Weights of a small GPT-style language model, trained from scratch on English Wikipedia: 2.26M parameters.
Each number is 500 + 40 x the weight over its row's rms, rounded and kept within 0 to 999. Layers, rows and columns count from 0. Numbers have three digits each. The size before them is the row's rms in percent of the matrix's.

# layer 2 MLP down (transposed), 512x128, rms 0.122, rows 412-461, columns 0-63
106:526574510564551522500537485500448526516514510493532471536548550444497583576544544531408481503552480468446466492513485527533489472523507576514506479520503603455469365511570494535515468545478475
095:589492498521458510474542490547536504555496554485515559529480486455516563518482556553497507402569504517511374472476440413503505478532488546527496409554513549554470492523595560531490497467459551
090:529520455470485490511540517550516486478513544512509453508452450435447514477624500572504500504512535542475534474478487497480504581579454464489491506493495497543484454498497478452413581452483562
107:498487566428496528512547464535510516545483507583474452530479533435505430492435457506477499464539428528535568483504498499488533484497435476518515548486498448506479555457526517548442488584478522
091:565500565535544440472509441510555453522484465429474494513526483435500496508507509531510514563451548501491471587475495440485495497523498567525473505507427540518513448437536523621482417522481525
102:518443550489515520499565533519522447527495555570520504515545488475511475462496576487534510528466448503560491474496444473506503543519463522559524521491462493456451411551420490460415538407459503
087:574438566579504520581537434624577502491556502451476459537476496444497499442479462543481551441503528517511428445567493508500516501524473468489515494513430507500497499500566487549512501501517441
090:521468456565500526506484498637559504516543535557474475466523521516477452452480562522519517404542588457479539487553503483503517502482529510501468564492496548512518601500496454613503513492544542
097:596471450478507572489541456492427493472461499483498518581546484469469448522523476513531462526543465491560517506493566536443554489491403530537536462440476513469545489503512534483494488578394488
102:536537503539516589453522543503542549518457431447515460509526461460469494526485491431504491463531476524441440523542450509498421411508506537489473436498537497427500522459526509511491508552457527
107:532457565565432483511481568544491407504558397483472505497497481469447513453483492516508501450457419468527482478562446486464486475587518525559542499473489498563488553470404524467447502384517548
113:454521485562526461483472490539479497461537508465562497435430476494544493456469486430486573468452556519499573471437501509451501555522529537479506521579513489511450524577442583483511493521510440
103:490507522540519483452501583555460489566451446558496487532534493517481495547487481587492474454548487456427507425517450539432440480499497466505492443483503587565512520481530593499536458485437571
105:448486515421466480492514564479507536509444425517499489468535504487507458545456549518449489519555519471521486548433406455531514465540496460576449560542516587513420514508494492522516531509546522
093:483510476527527521517465522470511481520574507518597536504408561447511525469517552465491515491488566501510461472435471526465487537533480526487457447489433532498484539532418470501536491491502485
099:506539444543539507490496563542493502458534571468401519574578551494478510547516509457513468504509545527456443502559510533505427527538480523506487465561515471499553464504509505503479475458450494
108:509467526537422486480455531470561534519454488508467515486523475491504505493518532484532423571544481505525436496525515516475453448457491587525528497521497523479472457441520496558483442600430549
099:522471549474503494503450532534542471463481474538512490464477431429495465500461519497566473565480487548512462489470457477534525543499496489523596577533468551523465525497493538568482401583514453
088:524487537565458489501468422510464483502515490460518501510462484505470438539549479488548488454498538535495460436497440547517441449553507461508478527503482491549514476564446499477486549552469534
100:473503537458452544504468531540546506511424514472517539430536494539509467509590532556482496482507430504477508531513466471451492467466446504500531591512438507537463471471550530538487519555511502
099:529510440538511486446487493503486495420520456465434501454530514442514546459468521507552477480468520557472565470536457525483590468572509525501494534530462500488537499523504538512487493425516520
106:450474542471463462537451525544503479477406549534444518494438408532465407470471475521470508508495505528503547432510559421561487527465486464507516564583451500475474520533517513487503477482455495
095:498449583494546458475540506517531540449527561494473539498530491476503450460506510495441444451446479478497484544487477501502543470545427531553553455447466524526501485484507519578504470490488442
105:516523483461572524451486517442576522518454594418548528539525593506485537482505528471531505493474572571456498479493568563577469524518454566436462531454549501515487422535538468522491517471478464
101:466515481501549467559484512502492486512475483460423506567479499411495521526457464492416504498486507520534511456466503415492479501481474521576472502548520463489424504486593486545502410539558612
101:442487489515463418565416508514523509459575462522403563489452459457523441480504481506473488537424479511518570505557498497463499529559508491520525479478430512515476503530469503515422441498593469
100:502529486495531537448526512509517564439449505583518467520625505542460513484583519528519533504467513464513481456462522463550476435488464502497463579483574487497470527558580486530548563507484445
096:553448517488528515511534433543510389490567509477514430528495471536501509483500520509462490508464456473506499445527429510518481500485428524518497494535476556494500496480490531525553538513428480
095:497489502570481433450486471489557460495503535488567551481504513489448500497549533469533458516464549478556508499483485504449455460590505513583504479529451466570500456436523510523503533557488492
105:468546453541408495447453542487533525495518508498463505485437482526455539548474486494521439516530492508517405491501439523495505507544612579523487488594486532494495479464572495524482470434518503
100:494488513482527417449511496474445461502581547486549496461517452506524549506479521529481441515489460499447501542527508542502418473438461581498401487548481517522477449479529557566524497550453554
096:532484513501421551492477432538430476483509505454404532489509431475508522476466575560549505467535462487543496492510491469516493496510441534482489513462550444505437435493468462599430418458450480
104:491493487486461532547472462556564476532474491539520553518537446564579498491542489544435548520497478512403468517459422458534470520476535459554477488527416487471435529522486446448483542493541549
107:454495401561535500536477583495515459514451466519509512517456556503458478557559470528452444496496455420528471522550442534561446548497511438539410494502522466466496480583475457464524541571431478
102:523417528514402492596462487575511451498574449452452510459528466455403439477435509514492471511494384483526498512489504407487468541541474522572559510513469490542501526433543507492519545528542556
106:459529553493493434600530450552525492519528521407552527446521528513473473512544618524504508491426542545453488508458493531495513494567517523479499504520511486493477440452517520419477490475556578
101:523531510479572552538518457502522434480509466432558513559483474502505539517482488557535524510537474495464515490517526593533516432433448492469509549488496506522471530517509612453539512528564502
089:506516502500529437519496443503494524511541449492465461446523507481477499540518516548519434532432477524482493537448460411484546495556451490452462458581475523522523536420573553495562441520537575
096:523587536413521493525517516517506496521503523465536538527491525476557522516501462576447563530535422542526522489423572508460503539535379538504524478508518460475355542480587467542489516579514418
092:494491475517427448404457444482546449570515493441547474489458494437508608486525471500477473451502527463466450482495466464493502519486465503465431560463484507427479505528549491544540464417513434
090:473500446490562506435408489499458479507470487469506483531474505436501515525502541485476525522462497511486513485490496555498459471544531479539481566564519507486443498525524484590404445502539561
096:569480538537538534415454479479517530562513477463477524445493488532544433483468476550462517539474562486521477432535415496513463454480476441518480528397490413481533487446519518551498490518524503
095:486504502497606494521434482548518466563489503535510482526515385542474510526466459540480515519504530455440466498610510534510515477565500519537466516462496487516501486466526484543421563567552549
104:467479462571469404500503436513568525554489476478409536486507500515469451452484471482497555457484466512525469523460438468520520382487525541519464479542444454520510555465481467499440475522514515
099:510513480517499577490519516516490514507538551385536504536499494493451504545499499519467529465443414517492468472490513541433438501465525514547458497552576476406473434477552522514482492478454507
109:536544475497543519557516465513528456510459522496502546539554479464482469488532536607505523486442447460516471556490496569572562484501507514468409497399537503504433469495517457425522511530472485
094:491537533523529388574535485553561511478522519505438563463518508480563520483540507489510452557438590521484447497452500496496515528570439522463545533506497520550443542519491509629534478512501448
095:531509601475434536538539487499543526570505487464514541511452437481482505486432508520455477492583479506435511466519483485509516446528513569496584481502459492562434502532542509529523500515523488
108:514472544530458493428473549549472413542513456532489549504547433547491421432496528572476532432499560507529497456581487526488511446517535480516516431505466539507536506552455423534412451511497451
098:523483575472511591506460531541455475534491548472507538504511528454518560501588486452507482555554526500567475537506538508479421420501463453511529529507461438493461521478514501518543530553519491
# layer 2 MLP up, 512x128, rms 0.133, rows 413-462, columns 0-63
096:496506450558550517458458515458509526399484560447475514526516537465522453547544422550566525459518585516502487492445466476511449455489498530503498511582508488480494424554478494460472423419525539
093:494523458415500446525465494491499523517491472509445425528508495429525560367558461493421500515469504442415538513495546499536431511487427468494436526493512507529525508526437539530515545434538545
109:477465518542526476500488506534508533460465504494419515486485472508489516530544532476494491500542556562547545474515431469411426525464549461503526552545529431451519508534446459483539442500569466
091:484541524460485443593511467501525426439569411526497482480561527472492520488506506515517557500472526499542470540559436459537494473562442518492432408471509446544517510528454552470497407489501539
102:506576476581575455541510456443565459439473502510429522457505483514500491495489494544437450448448480522408483496495538479473503463476483541467447570466470451502446527515532473419438459415543444
088:430518307528435485501520451485488485523539495512480498509510481497598531489511510470534495449522547558531524508534544480553507500561445539472540497515481524472522508485493506488559476493546547
090:446502402528450565521483488523516508545582463578459474486529499525483465499474482528480461431488545517537464426467492459508494494528549546438474560585529486490487538575523486518479563504542508
096:517461409492462438470443502445552556532524502594424515530536529543504473418513509463510455493490553476499514502539511492545508455476488522443512562468571486580501519472515501513472449493510432
095:441456502434519555567465520539540443456490531515498433486500442498526523526483485491461509581571516457521525466434454479522487516542528446505473428428518561522590444560498510459534533514491507
108:478525445498517546552512532462485529447459498531476491479441567501446623466574481502518519494466496451518552481532510493535462533443567489514476524478529465518552465517477538484455470508462409
113:480453483528496501523493523402544530467537452492544478471542481480506494482500488524520550539501514536449539471566500475464479514535492560497487439514529480553488508505518451502478514423529509
105:463549503511519493595467510429553530480479509514454470424502581482555598483516499520517396560516502487480459521533498492500543481499489505503462511528509532438482555532476426445522460491601492
111:484621460393486502521511521451528482476535454485428492438470476452466451534482458590470533462501557483464495454452475552556460509463555550417518481543495463498499536544482534477460524514537512
093:435435454497495486488529464516495446480424528454544526432460554512505461594450514520514489507494564471496494490492547494522535502434509453459525509522543397525468437471471525475478546495599455
095:389547432541548527540517509464521478508502554519480465501576539524525581519476533508511501479556580490454487435470449461565447545473591512462514464490513525496497448588547504472515468502495533
113:484512491608459493534454553463580540448502488492500450468510477562476552529479494492534463561557556503493464433451533456464510486509483482472463462466482384476434519470528450488517521496557512
099:477540534435499514498509538439580474477528528548502425464449483553549475479438428499475540518468505510461549515528502510458481461534553471448471514458474539527492476598526546464485466565451490
089:482553446516512460472446420448525531510539455482576502563531487501537522507483466532478458529499480549445507476439482494539465555411505504484548483535467493444556495483467461524538557509578555
099:476531547484527498548442568442528430449458483514549468490511533517485517563502511511512509474493491542541497507479471512544489513521464403519411492510479524492502584462523518506456483532500557
101:480450469491434540525498549475519455470496523507495486437484494506517599559528499465495472593487547468456511441470521497474435455415511525525458566513510490448570548484568516518542500482525471
112:452535504531432506475486494485497560458520546482518464562529544486502498476452515443509524535541535436430469481453420380557557530394535517424520481508466488531494490433448458489481542484469507
092:423457447469449506517498515432520452499568522550534509437490515508515585481525561441463419496424534547477514535449512475501459453502532518480579520485508515542507529469530485519543453492491509
103:484503501520445537456460502539542542529503545457463562451531514543434560498511547518514449479508535488542453495554436434442492509567554437452539448531442495468601570416393496425517467469558492
101:446491399521510457497471426440597463486463505481479531534475471511520534550511526418476549568410493503438518496548494522513474484451433489515510470489514440513545540523584492483437466523541522
104:462481468564495464507515443418497479434452503513550502420454518542535541488502493540490497534468555546450423445519535497478455493473569460387451516512464428549527483498507512438439520517463489
099:465469532586474572499490565519558467541458526584516434421550472569539544504521501564540465475504559457513485494503500482472490520452548478526553544523531502445534515512519459516505467532518446
097:471487517486531499506466493423529495463501531489474472455490501496522479530490436433511507456456492567492483472478493497475521553466464519486477540493544505502461475515435461528441466417515477
101:452489521526488458474460494395530489476568459503491390489518506548539485507515496516424499462429533536536515482485480507528505476498519489476513494560435453580546562478450515500430553501457442
105:509449483516540521508483522481544503464473499579433513507489545539472490455542498477463468493501519463543534507572499487488423482539527448522487434552493491457464471488463469368537497395483458
100:526504503485532488524371472438519470540511455538525473435472580517526501504495387491543431548428575497493519481456464497499522503472446533564505482540490496531558473485532555480450441514474480
096:453513419444449495451487551559469480554448436516486502522475489417553547489527465487367508469514516480519564444546400443519481467489455481476551552508480495473500474550522514502583505514493477
102:498516512530484535539439460505522485521543513451467480502470483520429528502518518443467541480465514485530548462506492471408466500392491538460419481438522486496483499518524554520435466421602531
106:515475486436552426548488491481528600548532538520508506504444482541526481533555430460450542448496530518490591384515533461435548490450423497504440429439521493536491535500475579421463465470484473
104:446494468525466514495501587557537548500488524459450468467504567529513525502600468534437511486536482447521467447474470487502467465491485472506483496491474512507500547515516505508519558484575570
104:396547483453528518495491512538513457508534502473472474490552440532551537495530516469514483504512531437436513512525517549510465474449488408453484503500473490537500565493483563509472511474536529
103:526512479554532503503526493479514521426512552498544521477467565487448465479513484528501499480472500473496467356527495420485533625502502585477460502515518468462497547496506437515457433434509432
087:533507535566490552578514543567500474486515403506422510507493504540487475514462494467564547453489510541484447438543519465535548487434530435521478552464559516512498535476378508427468471520548526
095:462584484487524532486516511494552520405493506570410515383464477537490557475450503462467494523495577499463446479463523535511511511462474450462401483485501470559509550569491533549448494502579499
089:484559495490451502555499489510525579510525468492526455529519572536527559473497444465480488567508515536408476507527438454604525543471484497506552440488508474555524505512527569490486475436518511
094:496471449419483556501464493536483562433486501544483499428493476533444490501493439578470498452442574494530523516425432481451504475536561474520492526526576508465490440451483561478469475482479497
095:458445495532477536527449492463493457427541421531512497510480577471451490527502414510533502511524555520505494482453522517519480594424468526457462565470408453421473523515558543539548459521522526
097:506463502444509463542494445509505575515502560513524500530482510440581501522561464510472431541486520486542451442514461375463515516475454473506537439588460430493528503486451521439524472461543465
105:460483506503600493530500481507509457458521497475458437537509556617497507456528507521539431424510547455534477479397483463469477490473534488523422500522501491524462494556540460489531467451465499
097:502547503587498549504451509569538488483533491508499527463516527477505505456488475485531540444533542490503469452530468442526463479503532529488536470514440558462451492509416545378524455437484529
108:484502504494466477506490541496530451537454470518532510453491513602540545529489462522417450450475491454458514514484539515526475527541518432453556455421432501489469459516432522516486517438489464
090:433520523495509476550516433515483530407447580465478506515420555524453464451481543450484537499488537523468512467569531450473527525480472454531520470471536470535448574473529502511509536498550450
094:523547445543462561491449489451509520555556511506541497543446505530500519462521482511479502501491522504377512485560468513416547512443492545527516511540516502494528534530491487444528485471530421
106:474497469527514546534470530503567559412487569535546481522465482557469463485468526436570464473522534465461456480532499525512527516489451599520459496501570473453506470499457502509451447478476494
099:485526539482453522544521472460593527516521515514491420462515513553592577562432499481462488468493477520535478485420508451452479474551534405466475522488471437503492565510543462488480516498457456
102:428526473454438468546453528418527484501543489499447409435440495491472522504448496422511497490428479519546509480490469565417466531509470585518483511438513501454434572560522500550491423507478436